{
  "vocab_size": 2048,
  "activation": "swiglu",
  "norm": "rmsnorm",
  "positions": "rope",
  "rope_base": 500000.0,
  "rope_fraction": 1.0,
  "tie_embeddings": false,
  "parallel_block": false,
  "init_std_o": 0.0,
  "init_std_down": 0.0,
  "lr_mult_qkv": 0.5,
  "beta2": 0.99,
  "batch_tokens": 32768,
  "seq_len": 256
}
Each number is 128 + 24 x the weight over its row's rms, rounded and kept within 0 to 255. Layers, rows and columns count from 0. Numbers have three digits each. The size before them is the row's rms in percent of the matrix's.

# gate: layer 5 MLP gate, 768x320, rms 0.0408, rows 513-567, columns 240-319
# up: layer 5 MLP up, 768x320, rms 0.039, rows 513-566, columns 240-319
# down: layer 5 MLP down (transposed), 768x320, rms 0.0363, rows 513-566, columns 240-319
gate513 100:152103148126084118132114122114105179171132155134135095116110132101102111167146109125164097154110100154128107161150109148080149131113166141136141154143076152157115112122114138162131137120133107118139156106159121079089125139146120184117102105
up513 099:121114131106096118143119122128121099176139118139129124139127107110076134122101145124110159123110163109138161088149130173171075164119169115086159139133135180131161129143140108171140143129133113169163114108099144119131134138134142141102150127
down513 101:103069109115100092139108134114150128104122137122117151110148117113152109110130117147139136084143090119135114072103167135107159132106127144111126080112120120143114111141115131106117080149141160136153137076159107143152124110172127130118106133
gate514 096:137122135123133137145159099154138111147134127114146110131111123115124149136111086145114119134109164146068140135082097133129102156105109125129127120147105107149125169117132108116134124131169064082115079159100114148114137123146178077131162152
up514 097:167120120136128134156136110159143142132154119157098120123122093160106117129124104134123106120148137124130119167097118147099119148136089163117105138145132095093101086136131098132098139137142155119157124150182119108138084152160107144082109109
down514 099:110097156146156140112112127112127114119119118109146133139119136162136165114134126173139150162096125120145109134120138127106155139136136138099161152174177142140130144107118098122142109109173125143129127121126127118108082090093115131116133098
gate515 096:106129123180132107131114140155121126169138133113172140091093129115143141136111104105092117158109108149147130166145130121136112114144117125113109133126115086099155145117123135123141139089137117091153139144126157106107186107148121119133132123
up515 097:164112107148126085161163134165152122137137118179144137107135131151130165161172131071166155136150144128102135137081106134152118105134103154120164124126167099131153124141098128093157133136112126120143137110125133115145121142168148149092117119
down515 097:144086105089090118124120131150153128127142130126141103114142131131121156158144170130103139141092127135171139144134093105127146149157107140120114122138126113111097177091100133114186158097126151121129115117099118110139145155152127123158125213
gate516 095:132151121117130152119142151114107115150133137139153124152126126102131087143113096110136113151152153113119113103082155209137122149132152141107109158112157146169163144131149167149195109168165100135138149172119124104128120140168152129097152127
up516 098:112128127178105148152116110090113140085145143144126143116131122141173109167137113132162096142159072126166141128119137120123127122130119093079146109142150126166132147112134121124110159154082139135117110134131114154116095090129129116137096122
down516 100:170126134110120096132103147085128148137111153110125124091113114184077101102116113153139125156112129115109093111125098122098157088139118138139138131182077122160162144158135108109184161131168069140108129158116138132125144136134161133122143106
gate517 096:129161123119095119121132130124155128132146121100143167136107125133184106085171146127100108135123119103101128108122150146135108130084139113173097124106134111146173123121109100143159130103165149125101149107137111138090169146115146104142156100
up517 093:096151135119169092113067119122105167154155067155136092104080141113137104130142124137126145110100154180122121107150144135137121086171098134093168131105123127107112083097163110131125124109131174102130113102093086157171149110103164130110137120
down517 094:129112127156106126145130134095145176101092110096130136109144178111115068096142103131085115088133140128114103131152142092125108116168116141097116149106161126144173129119179116074128104094163135158147146154115149128141152142151099125119146135
gate518 097:147125129102145085151136096125116161112120123112149095144147169131106116138132114125149149128137143148118116122112111125135126144139153173155141141176124158082142096127176169113172111128140114141074124135109150127122144123116151090095154119
up518 102:180139107141099106153112104157153126118112096141189109143104116106100112098137136129155135146135152126139115135129120154088150121089153129095180099110104122125142103107121130094132105108141140117150131120109120130140138150097135111133117131
down518 104:106132149108122094096125122150098117119120152073083159141110061135149111108151113127116136107136105156117111118065136121134117095133125121144108148109118104141134131096113078100108133173125145123106153134193136110144114119124128164137134165
gate519 097:121159133106156138098138163115111143152146147145139158115074158123128136138117116122128150096117119113112090081123137135138146140166165115125125121155140150138133141099103117129147092139108105116108126100158117125142094168091129129113143095
up519 096:108135099112130128132066132109130163100184157106122080146123139168129138120114165115121081134134125159109181123170144150098120112125119109117131136109149141078145100137151120113084092138085132154143122105133168109095119110148125093133108133
down519 099:101178094111101143154140111098089142097100098112105113130161133135180131118146155117140094117120149150144180142135147128101093135090137117092122135136152154132140088133157137103175122168134115148105093093118156086136159125140105115143121082
gate520 089:116104131146066112104121111113119144153121093147132130118145126142097148073137181134152149124168123147125163107170136113160113131121146134106117128133155145101162098105155111140119142078143157135130124131149137171146121082131124137124110121
up520 096:099160158170125122081140122113140135171117130133123133116124124149159115127118149124135156129099151162145142108160152119152135133181128069122093126105110113143188097140129085134139134134146079120114146183109141134143127113119121117123144114
down520 094:099098127130109156117135157106145136143091104157142132120128108111064130084133178179141139115105126098162123087170124132098111097101108145102137085101156143117090109109147158098133089150165122161113121097135121130103085109171088110106116200
gate521 104:123171138073124160121070089139143153118056103130105101109140157141120090120118170129136135124124131130121125129152117120176130140101153158109100121175152122137145092154098157078128150108195122115076140153102165100088116143148133112087150106
up521 102:119143119129112169108106179143131125110159105132132093137171111121117166158175090163167098101148159148138191142137137121098112138114126119160148114124116116147138134123157113156165099143152143124138139134169149159133130131129093146136101136
down521 105:154106126136121109124112114147142117165113142138167117123133101120122145075117123150134140078173143152106108130112134118142164109125166135099109125155158116162120101160145147089113145120151115135123140144085115146118096116094123141132122069
gate522 099:173150136131113147153093116118077144108102141153154139089148118091133087124142116146157125130139144112148135129130137134132176071119089160135115150128144124116115130158143125117118127089107128099109084153153122094124156144149134075124120109
up522 103:133139184110102142138102112151122139144149117121153148115113141119104111155158120105166100088151155142141158132080139129130128131193179134143159104107104184136124103128145147090147108133111138134149161131105157161111150149123157071105133129
down522 101:188123155137098131128105171165055142143103144129121141129159106113106145131143153151132110119141109133107107139148144124166153101156091125123090116160115129142148072136188094157140151176153141119089133168130131110108122149137119130129162155
gate523 096:140150121158117099146091132116146089155135128127134126111110104160103090166146119073145147156138096117184115132115114137176121111087144108136099125126130147134121138152143162061137120134154129096159147113140095117192112160130117140134112121
up523 096:091132172108124162087148125137128143134104172132143146141122113116110143139106113140116097154144130135164159141144162143145118124172102102167090116108153111116156136114168095134163148117129172118104175098142128154118118104101149101132125129
down523 098:121133098097141138113156126089119062186107109147139125129142148127088150165103101105117138115145153087155149140078061153143120142124101112116122112084097142146106116099132122132143153134127127159143110131118100143142143142150128169099125153
gate524 104:098136153109145082128080118155124142120143168102131157164130111150123099148100112157118157189129136117106114155150148130127125167155095131167126149131149110149107101095077139121117116120087100134145149114075154133084149130099091137137133110
up524 100:162117149126110132146127137108119123101076122140134093143130150144129133161113130130137151151108057138089116109103131099156139167159150147138140100113110104148118119185145098136111113143155090121091106133111152149086187142165126152149124114
down524 101:147135167131132150107170147117117154157168131110079130127150146135104138186142129100150116129131104084108137126116119159146105117094155147125185148080107155092150143113128121122125105136103139118141058108118114140113172112115138139167125119
gate525 097:107172117144122134137092140123166142130145110090143141074138119132119105110119119124161157132094080132147094130147149123133100116104120117093114095123115134085083107133107125161104134118102105117147151073129121125106134118130149092109133114
up525 107:171124168123131150138098107128131124139151165160136110144105131180161094111157102114072109149117110127163111128158130147171176130173137150154095119147158078116125134108129130119131159150111110140127111127146148152133122126104158101150126132
down525 103:115125113141119128165140169156132118137169142101120104129102100134146097125151159111109121154092144117085153149110176153120105166112133143152115149097142130101106088115135148121122107164124120116134161121141164134105087102107122097127100070
gate526 107:161134135127120107111127113151120156110137111101124120161121114117117090185148129130107130123127144104088096143100107150171108121126163126142177137129145107149132134122122109123131127140122090101138076137123153137111118151129131102086128126
up526 109:139117115138156111153140126125140114126134124121156160155112105111128149118120175116086164154156111125144147092122134132101119170113157159130134117106127102180139123104121155128103102121118087109148118162119149070074154087150112093093163150
down526 107:112118121123134125115123135109128104155117138134126183081115122075129100072139153162115137124136085104075132141107172112144128136117178128102125104116129140136147141147110144067119142097164116138088124114131133158151179119149137123106178094
gate527 097:140124110109144130133120084166083083147130182174125091094099117139118117114137115151117142134190107112124102114148136121114112109117100118178131128177124120088172142121165134095120158069159111154115125111180102095124111163086131107087136093
up527 097:081160166112167127146111118139150124132150076121100105115135116130115118123135136135130133140123114090156128136110114148116114115113099107120061108121086110149118124159108123111050146129129146098149096109112139109173121121079147109121083156
down527 098:153145102107140112138103122132117144163078149105116116148152081102138149134142158106142111111128196119148171147111118132155131118114125099115126089120109142138120115114140093122120072123121130129123111141149107125142121139132102078141057075
gate528 101:102140131110100107126124108141117167140138140160147145131082147171135098165132172135107127156151135105112163097173143144151047123102131134134114146101117154115146104143155103117114175119132132105146142120114147172081103153138160125131118122
up528 102:129147144122165109163171152131134147128139108107168145166104160150121137125145113133131125154107155141141127121064106100115167132116119109093180092172089151126137156125085115162162106090102110072119144126155116113155137095151142111103154127
down528 102:125089133106155104116132102144146127126160175178127129111123152117129145086096152161160119135140113126110130131082170135132089124099099111160138169077097131139107131100128138131129153148129153088096153114147118105117113112155161152118147116
gate529 093:124181078152135134116151084102116132159106128087158133100118123142159106126114065107093095145127103171147116162106146209095131123140114143082128121127124140155140121083124094187067124171120115194124152139133120142090153150131145122103161119
up529 094:125127094093131195155134092098157121139126125123147085099163106158116129093102147120130150132125106128111106127141126184116145107104105096066082128172122145164114088076161093153136117138113120140127129113166109125129125141103154118089165117
down529 095:113109110144113147135133116127132148116106115134123098134137122121082167148102148131116142156131130100129097112092112138148119122111123163170144129135133129135108136138109132130150105141153121153163142126122119103106084146087096137157118194
gate530 105:113179126152155087124128112146118071151087134145146101128129141071135123154125111131128133143090131117119133136104121113106133155124125152147150146132137116105152159121119142113130087176152127109143157109103165136131149112151139130112154130
up530 107:187082134125120153132102114059069126155136119148140172145111110110151093125147131094059086161166106129121093125114132141140128153150161146117170145114132110176153117132102135139161137123094120113109150200116128141111138134136146153124111139
down530 105:153134167137088107130137151150130148134106165164149140146192121084138126125118091150155111118130138130119123186143125069125076110126159105157111118088091115115147124084158125104141128141136117085133140124145136120140106128142114120143090081
gate531 106:138146114116124157136116096134119134070144163089162119132155156120117158121132156115098147148115124127064164117148114117100119121124118109128113110103139124133125114131112175163128096121164141171105161136133127119150097133098118106099142132
up531 104:087121147132138142161125104174115127178161110142094131109119109121123175120114147109131135108079125149134161093139086102093126110156081136098144131072160133165109134136141169136143120115152167117117107131141118108134092133122117126132082134
down531 105:124112125133147122132133119123134116124095106107120138154138129110098126101115092142103112128083162094107137167133134175136115082121119161105073152171093120144138105122123116093144092163126137167117145120097130083106129139168119161089139058
gate532 097:128137123123108135101153125138159121062120120167120154116120131093151150138121113110093132105094093122146132129090169119118122178169131142157089117084170118174102096147141076140134144132129139164136094182109130169130133141134133112093120126
up532 100:135137158136156139125104123104104133091096122182116137156110164166155112144126136108143164152129071146129123120105160076107115194115154099133134127117099180169113141119122149157097140141139149112137173151123111117102128113118167104108136119
down532 099:141107147144102128108129145110103168095112174091200109107121090136114116136123173186095134103139135104081105112136102104098129155127092137115123087147143143135113156116118189148150121176129152160078145168097109138131148113143152096143146161
gate533 102:174160099141122108143105126133180113123127146117119140132114126137151139100128121145108072167069127157124110150149163104130175107108157098115156103108139118171155171121113087088077164115176084120104189124124160154124125132160167139121118122
up533 103:124127119124185114127087122133141144104100128141141103155155107167136082109121090106162156119164154138160139157153129115156148130109104117110156126119062142128138147094151116123098146144116151175128109147139126096114149129110131169155118126
down533 103:158136144137137175105084098124085132145134131143125114155161160136113105158115123165127140121151125112128097139149123126157101099082080105112129133122111157094145118113105132126124098108181152143154074153118140059142144124154135099139108090
gate534 100:128123108089146121152113169142149128129152150097130074122101150103134088114147148126072113139152105122138108134140113120088130154147098115182143149095144133135145088109104117104136178132123153144081128120154133142106150109138101145146087128
up534 098:108138131113168150099118151115134149111118118169081088141138090075136127161118089121134091120132118152115141120121145114104117121115141155143129142082111130131119115117151118116166142092099163159123144145121124149153149133103155134114112126
down534 100:149131127127194140136135128143099164146153120148081123170124110086115108140122114125121135153166127112121132153093134094188133132122129129125117144135119126116185134132151102108177146110117120131160122134156110111138097129142135132138110095
gate535 108:129189117157129148145107119129113134147130181083168157103102123154187089137130119171132153103089131140138175145161105123140136112160094141168117139138108110159121112142121143114129122080148157142087129119142130111111143113124079082137144116
up535 104:104102114120145069118100130107152127109133121133113111155103124139143114118121106151066128157106125115112114113133125168107127165136089131156139129142076104053164085168093127138149172142117138147094110101131156088090165138124140137128148121
down535 101:128116155157141146119118169128137140095138131139132089110132101123149105134144108083154115119141123112118136162120160102174115127121134128103125140044142137149172116118140121125105155142100156154134085166167109133128140156093146064108090030
gate536 104:149167127107093077120138131117148131103101165106083102126132106113142103162130150130098140107134120175086164169129098130109139115133115134149121143111109179124135105131105140123109094156139175115133124103129148117129125136140112111102130090
up536 105:170154132168163093124128136133135166114126128120115133137142160130136088138142138101173125154187136115146130125107131121150167141106105122130154169118167074103129132075141153154143133085084124105146166092117112108118141153146120110120103113
down536 103:151143101101140120085129130088135101125092101158185130146127085131120146135124147148143195187110131168094095160138141127132100142095101149134128146125149110097104131148104132156099102122123159152149145147124090082166142107109136118145147169
gate537 100:141143146147124106157115128146132104116144127155166113114151157115150086133132170131134094146130132155129127138154101086075100106117103144138124112063121113101130116116107066109167109087153127115098126129162121095107108154116127164115136109
up537 098:130097114155097083135123102107113112136105115165177094097183116151125098102113095122127109123153126132086193132152140120155080122109156179169135130116164109123100140182169114126130124105122111139123094111077116132094093142149136116131130132
down537 099:132125112173109126153093128155133107134111158093117094143087102132140180144167081158113198130153143142141095117108133094117113149101144103143086141123148162140125145098166153101105120139112119117101125121093079163127183100123101106127108138
gate538 105:133110132131136076102125108132105126155118139079189123163159127120149116093161129142115146100081172113133107154141124136126111119142141119136135127154116160165151126087126117110131113082121076153131106169119152177104107136156084140142159088
up538 104:164122121116143129110106100151199148147146131187109156075118144135119106060141136134150135095128144106141141162112138145073131150077092131121131149148105127123119138124111081170137160134072102154116138124068146128103112149141126123112084135
down538 104:127162131154189135129071147160132144131126095147086104133112093113150151136083129086087160089108154180132131119138081128145115061129119173116131126127163121124114156147168098130122128123158118151084138136154140097137159125120129110130147167
gate539 101:146133138134097141117098083144124120159176149107107127083160146091187074121116160126149144096138122129129119117068100125140162149102127096170129163138159063117110126100129112088091132106116099128122142143159143143035147151086095164135115130
up539 101:116153130130121088154100105115113111132105122148089127155125143125139128132139128143181059138104136166173111154137122067101148142144167113123131115143127131074138180093132124140208120090133123122137117113114111139116185112110131175142137112
down539 098:145194128145145114161175178099114107128149104109155112126077152136142100108092125137064113142116127089095127115146157139159122124111156144179131109126143127175136134136102132101096159109108159123140124155181142078154135132121110139107142093
gate540 099:139123073125127153137131131170120156139126084094116162126131149129123143113139117139103087125106123074131097106097103156119096131166150131164126146134118163085120135105143149125138107147104117132146119085137125144161100168199169152129130126
up540 100:118102132146172168173135109109157118135202144126095117131155147147116120081158156135132140142108138120114135085181123086119131144112150110123097123146151111158182125115120127152133167143127135163150128184131117117109114139132124180151145135
down540 100:156114115093134111133116118142096130148107129135134145077120107144146152179153120154091111125095111174078135122111121122115156141116118129092107091089114121084136135115113100111098089126096137106150105128101156158119130099096125171102126126
gate541 101:102162169120079113140111121143132138142100102079128132109119103137136114157163145133105135123101129118109132134134124133130134118168131148158109127099116129113144097155118125123072122111151107119110136113119117134110122153122134107128171117
up541 099:094093148116082090153118160133128117122107116143084118152116117169102152110143164140154087120148120103106104140087083126165161085081114128135131109154129140125112072198100161114082121108083123159107092151116094139048147153158109128118121109
down541 099:137094118127122108155175136164129147095102105152106166155165104116109162108141152168081154124134115116111089167103144121123135086099143128112139097152134151124127134140129109143168138144110128138139093143109108150131157122133140140118113114
gate542 100:189144164101153174136138142102130123149102124123131137134130120085139127068061105112113114128133164150105105146102146134109160123155131169130090137091125079150129155124076148077140121175156116087163140156135145122117131110132130124157113109
up542 099:151122159151145167124084145126159132129115156106151129118099124131106120120089121103172106133131131138164114148133134121151128145103113125104131140128140163149113132151152120100160110136121131107137163122127148090127086139121140113122148163
down542 099:112138150149156135104115155109150078116091106133182155144148077117138139113126108107170075132133139095098138084131112120138157123151096134112136176147101102145090120140134126129139086149111141157140143158112149142127065112141166114149100139
gate543 100:125109146121127129133144159102111103117115122148109155131104130120124097097096095159129103164168141144106127146165149115092080147185146163088121125092109111102093123113076114176139140135119118112123149094160092106126125164123163102141134102
up543 102:144149106142138131129165104122121122103131125148099116166119136133129158139157138133132124141091139146159103132086152118112148108131124099104105123166113136144122097086138074138101128160122074124149115124127136175068141121155102142120086134
down543 101:124140100143144113116140127093119099088146114144144136145124095065145125109126154138102135127116152130124115115126129126104112081168118141140113126140153135096151117123084135102102129122114138169134114175112148136118161156139127132147153139
gate544 097:121143137115092124145109112148125123098150142133155135117103102127191115123177138099155116095109148123158122124144141114156110116148146127121087141081116125144138126130170097141090167163133126170151135136126177141173139132106148107133150104
up544 103:105122161147113141128114104131114114129072133128155060162138141096130134115159093154105107111132122089194100088098093081117083094168110142135147110113067159120132105134112127124136088120078121146132119162124114147099148141161158137101129139
down544 101:125120151149135139089133137143137104102103161122114117154099094131140104145102087145104129098089124102172120085196146113132161099142121121142123167114129127080154126121132083167119122140120134161130108089128149112125127125102078131153118131
gate545 100:114152132128174154115104129128150121118128136138110142141138091112129080138123107139129094146116137121129113173120129137119138126122140150147146121157121128120130113092152107152111156086182154175128094142138133120176126166124105167116146094
up545 099:095134155169107150142134153089129144121137127137146127130166148145101103203147092160139147164135082133152116158084160166103107112115088151121158142153131067129112178140123122141130140145151090168137107107164099114144120130110083117127127136
down545 098:116152104172065114104131100136140112127109160075140114135145101151117116131157137185109091130149136117154144127141156095138120093139100138152114125140114101114104134094146126130120155142135102129157149077153102115108142109111135149080109137
gate546 101:115167126101149106136101137100112090111104152165147179134093141124139144111142129149118144157129113150141166166137115124139121140147113140126099131152172096155153135137090081128170158138139112124132166126181126181098169128142129138113094133
up546 102:198158144068145147179074125111093112155094138147151137145125159089148128124111114159158144106069161104145149099178104171172139107203121135119111156142110104091148102146150144131129123107082106080132114137127113146096121113152114104152136109
down546 100:115117094143130109089124067114149176132110156135133122157121145081069079112085158115149139104150145169132133133153093100098113153167146068121102120160139099157094111131141132106136121114147078134135110090120121098125133110125115107128153174
gate547 104:129177120196125143096113138136091142103141128114116185125111147160167134117114038134141121121126107149121142105127151114129127151110151116146126123112159128144164166077093119139139136163191142105137107143153107141150170162166140120107125113
up547 102:151131140099104136077133148138112102138144135135141165114117169093138112136157108119121154122109158121125127097129116146148142159083147076133145108126168152164140115131153136090126167135172084085133138148144137128151108134128117128106127138
down547 099:143136097139072166122149110104142167111102142139135126116084120113138171148119141113130141169153137150070143141112084144139136148165159151125045141183162107102161131130102090126111123138131133146146117142113135115126107117132120130132128183
gate548 098:144147148132166144077116146162146071121129141125085170159104098105122119155103102126137143148130140157144117129172129130129141147134107123159136125154147127086130125116138141132135122105141105165149099121147120168119196141148126110120085124
up548 098:080138147139141125113129103144110112154145177168154143092129158161143170135118157120155195132129119148141130135117097131142125111154067147107141118115108163122145167158124156148107155109097124170137139163139134150160096113138111111092137159
down548 099:096174143129142088135129138078138156117097118113107113128140097158108125150129124179145114067089118126093139125099084076082166098167128125118141168156164135163143138117119139117120117142148131123124110115142128114113160144122140153170158178
gate549 095:145147150131107163142120177137122123148120129121128154110116141115105120109158129111151139107102147099136089111084183122105131145164151104142095149143156120151122083116144157139090083123144086133115138123107111153151170100142118164114131097
up549 095:146151141171145096093156101179146129126139137147140102117097126139106152125125157124153128108097138137124154143133108068158123124131081142128136117107154107125103162106120122134121138112126122129143199123177118130098155162098123115137142101
down549 096:118121133127134148113133141135155118081129142132137087127114100147115110117129158113144122138096122146118151111142095171110135120128123162155087115173141107141145105115097137122148177102107137103115098126163162161141122139120136126117140137
gate550 098:127152089151143120104154142133140127118152132114165132144144101150132126133109118094166077137140102123117117072152152120142138131104156145122146115128165144158132150115082096116096158088182121076098146181140109097163153155195167105120115140
up550 102:105154152129116150160120103211096165152121114138119126112121125096121119142159161150123093123104102121171143142133083133096119140131110125115146146096083153119104102158086189146156109143089136117144120159122126112132115105143074137156117133
down550 101:151116085096118112132102154076152188144188111129123134115125116118126116111099183124147138099135137141129122139129143128139123122149140105103188131086122168175156173149122150116089117140148131104138107127129156152116107153108132111147180085
gate551 098:137118108077081149141125148131170109156091121100118121120122122147122125167120108145103130190166125146127157154140122123114138122133145128145136142153090170124105072174098143165126127118136140123131121089121115144182183112093151127101084130
up551 098:139140085132132120118130113138124092138122089142087119065150115128154106088137179118122121130140123148116129105120126156085112125100129138152149162138153115152195124133118137108148099137110092169181136134145099155128073128136109131097071134
down551 100:107118118149076101142166122114162137109106187107168122089134131142129130141130132142145112150137079168119083123092103158129114115134116112147115116159118191166097123084159141132116143140114136152120145110180113098151148131128123139141125150
gate552 098:154154101123139128160107130092148142079132120113151092088140117062150109181153113135139142164143139133163123146085125126138175129121143142122126136131141108136156079114127163116145156131123115065129140131146104156119114102121142115095154133
up552 100:146136136106125158162132141140153127127120119163169095104118168109090129119160155101106097132136145137123129162136147089133177166141149167079080127122125141161125129150092135171142163121118151147135114135129126143150059099152180136088142133
down552 099:152124124099137123134147171126129124110121148164120121125154120062131109138108114168099096112118140107137151146112098096175173138137106164095156124131164130106136149161127121103145153135166187111151132139107138115123062116120115128134177094
gate553 090:144135113112120176151158092128121162122142134130128124132155101128140144151114127141147103143133139139109136150126128094139111171138159145183121146166149183134130133133141125122157086081176123121094162184178137114140120115135159146102136153
up553 100:151133081123154080164114147165102127168147164108096108148142124186129114096128127100161122145178121107127099117147108166145143164114112134138118091122122110129127115156143122115095109123146122132120126199140112099170110156151159134146138155
down553 098:107115175151106080077115120141140130128151148176165117107142110082107147113129166138136123112128194142140120130115169115117119090136100147083126154149114114133128151155131128116151151135090126124111165133115163141106113133125120124105141216
gate554 101:170163153105122138173133086126129128128109135130146133094132095139179071119149089107092148149137148109138103130119121074122110117137163112087128134102130118109108137112125152133128083128139127111130125108078149127105076121107105118119160131
up554 101:153122131154128137114139130100140153169143115137161139139163122129133125097112142123141150135105141146130151141133097100114141098140151149159132103163102112147142171111098092120127152102118135116163136154156122114164133142113128141114159107
down554 100:103125124155104156145079089118152129172147105111160191162112166135133143168152122115149147147128130159137120120126110149134146146157130145149161111143125109131139148102119122150158164143123137127199140134107114153138150145149082141114132171
gate555 093:137129131118137130124085093133156112144158164120155089138096099154142082111104072122110123120155122169142091142096132164129101153145130137142136130107083091098123083129113103136107119110145103164146104116168101118095145106125118109123079119
up555 100:137115113128104069140119135088144128130134159150148114138080132165135103115138121140136170127147156121115088128100134141134094100127135097104150122104131080141100146117164133108131151142091103129102165134105116059090122154121129141135131130
down555 101:087132121102079144098131127132170133120127121105112111093099111143074139167120128121098149120159165135159134123079096118120090102101075116124133080114099119074132100127150174118124147123148119126128148144128142118112108140104132135145141176
gate556 100:106144095131116128145165091159191098148134113141099111107115128101126110103132086126170118154132126182133147188145127140129125154096137141148088123119109120125162095116108144109147141118140122139133129108122134137144155145104137116114075152
up556 100:139100156131115093135116143120117161144148090113118136139130105113125155116101100122157159134150132084082146121111169154137152188156134132125146138149109109171156103105160131120147102168135127138101127172133139136149123139149114093130121138
down556 101:184068146122119131119148200110134132121161184125124117137168109114132104144121148095128122135115122133157140113167145170151141134151098131154140149093119106147144125164115096158110089139126138140171080139111133110117091141143146129132128027
gate557 103:113117137112110142181123128138089124156114146145132113144148136126141136204094107096142126141115117113136125116132119132126135137141173122123154146105081131099064131139131125161122125189117130111077105137139141104102132147179108119062130104
up557 099:143102095150132104069145151146139173122126106143165118109120121124126163137176118142127128139142142152156144121159155168082189146149148127103125126165143096138115107159189113133117140137123105111135131083156114097108117078108119115123139121
down557 099:132105123114134149083161106136150135114148169143134094124147160146166129145144165127160121090159137122126162145189160131155132166126131136131104130133127060122095105135120103158127158125135103103132143098127165111152116136164107143085113074
gate558 095:107154107153133105151141134122152107132115161094140112125142115154156138152125130120107128117102161065137121156139132124150116128127089106137132135137124075164138126086133126113163108157128102100111126140137110077156166160136149104091179158
up558 097:160102086103125132120065168118087111139140141141092117143136115119116145113106108093151125140148137116145114111122098112150122131117101132116125111118147157142142133164087136073094149115146118151119099097146133148169123119135147115150134148
down558 099:121122081140131136111135107136115152125152118160084107140110139105117120135129155098117130092098145138164089100196122134144122096136139111124112076079075084102143163123134133127138179159090152112133103137114166148117124147112113137140111090
gate559 106:116175167123147114156115114134121141095069104167141119166093161145168099113142097132139158165097091154116163129101112113140103145127106100125158142141085131111131122118122128105115119084151092091144129139123133129119091153117140100149126099
up559 103:117120119107155147180126108125117165125103111150146161156111119090104092114096184114146141160106112117173097128127132159140100141102140138107092143143149139112138085117138127161146091146184110097111125160138183088081158123120109122145134149
down559 104:096151141135152160140103088164130149165146170105143136113169117135101146104119123090113163152113138175121147144113092113127124128109128124107158094115157112135100131112106128133135110181115095143109155151112086113099119144152076100140181167
gate560 104:122156130162106130157115097128139098123138161143124115117082140171144054112126111162080124129150113127117110123131123166133080125151131122124121118088107165117154126126105130114124133092139146128071091126129128089076152157118139118106168120
up560 099:112089129152110148138150108115162114148139138124106101103137093123079133093130105125142179140153109132084105123142104186115125117120067114111154133122129173160155051173076160129138120076143141113077134142115139094120138120074127097122126160
down560 099:092099109169105116092104110096149096130142114131109114112105133118104183136154175161112145170098139157126134142126071134073094138123075147142147138191092103118110124081114131165133092135115127107163127126105153128098138114129145132156092205
gate561 099:144135081104109140116157181113122111145107147104092144170121103143138114114125111165130168146136131113083137082128132137145116159136141085172100177136124101136121145100118132159147133116145103111130131135123109124134149123153125115162144121
up561 096:150105140162137139159130162141148078124082123124127136126092107146131154131141113161064120107072201097131173119109122126083127147119143119122128158129092140123115126162104125156169161093162132076108108122133125084141146121147130116138112122
down561 097:101113091118132103141141130116120161130165174168153118138115155141133141103061127121135103112073132142137147115140175093147097082166151157185132145142122143125121085103129151125122124109109129179106115123159157156132143166112111165089152149
gate562 102:138142148142136141129110122117111101143116118128099164171096115116175131146074138122075131123140121159105162114134126152138125122171183128136135107090131164080112137139135088148121129177103137133177151139114150181133180103139157112073093099
up562 103:158110166138151137119144129114089131142152137082102115110136146091140139148081121143123149112116171161118159099110125128110104137151165111087105138108130140110115143113161144095109119145099118136136113150113093183164103128143119125112182143
down562 102:115153113119099132155124103145124105118146143149097099115131139161117142117107141139116119113169139117141109142136173117115139099113142144108116129105096183138125100137146137143118111105142088117133163172132130134094148110139136118157092169
gate563 097:141166115167140126185126123115139108133172122139160136154131081116114127107136141138130081127144101098082131149125150142112117141166108145136103139130143105108146101173084174139156135165120114115142115152148168138152115128124168089123121136
up563 098:144130090123060161107153166094131166126098120157103116089112152121152134104104118142137124086119166131129135125112131144150149140150126099076147138144140138137114106092158112130107140141102167107081142096160168177129119123123145140121151131
down563 100:114116091130116125168146108111131129080122112147151136107142107110138062127141113097103132056127123139133141136099101149098152115154115144126155077155088181106131139144174129128133122130156159126122144131151156156122110172109130100114156005
gate564 098:135161154169096128165096123087133090125091112108097113137079155098160114136111165129142110114120171126083141126132152095119091179123145141114171138117153134094146114122135163091180133131152094133131157113112157089091142141177158114131148128
up564 099:113147078156136148151115142149130155128114148159175105126112095176154179123159152111128116162114145091162160093092106149094155141141106161115138152103128112128142117130138159113147134135097136109129137101158097105138150170117140157108152120
down564 099:087185125144122131190149114101137113113149134100184107133150097109140133164181107103110143117119132141129158095118102126101152087160094128180150159130115138130112130105099129140205161132121130110129120113151090108154142145149082095170138165
gate565 098:120183098142107131131140104117093180172159093131160129111123120132187056101144110158139075124108135150118115166149123135138115149152134112120099147089144128153095134127112109131110145139145160127111175145141131138174138116124169140120163123
up565 093:150148158127190140135094156089127096104117151126121135147131157114146106165094149112133134171142085142145134105166128124158112131163177144157142121121084150104169134113131134156150160136158105112116143089141167141114110170180143119099085129
down565 096:182153102124177110137124132104109107125111139131167125130090088149162087136094117117116148172128098130118145123171177162152113155154171136163120191129115112074153084126113114128129143138170108118112161129137106114155178141160137124161145130
gate566 101:151125161154103078109150100191151136153123144195088118113166110171150148115169092100116142102128167111118139118131143120083147169120119096148136100110095134119111169115131087134129111106174142133114141141118107135167141123167174170121134109
up566 102:100124179135119145108142112089150153082174138116110088149129133146095096102139179116114122121128141137153125096144125143130111136152141145140104122098127086098163097102108097119169132115094125125105120110121159143098149105128119153138149122
down566 104:172128111131147135140145111117140092103165167110120141135165125110128109126106104136154124109123123146105144092134116112109153142112148099180133150144122128163102171106116073144149155132105122138146157074214144132135083144139111154177139099
gate567 094:152125118163104162142127068113121069098166124107139118125091102118121142115096137128140134154146123168142091110115147133170103136144106160158155111133112105125141066160155088142137121112163120111060117164139120130157097163122123117073157144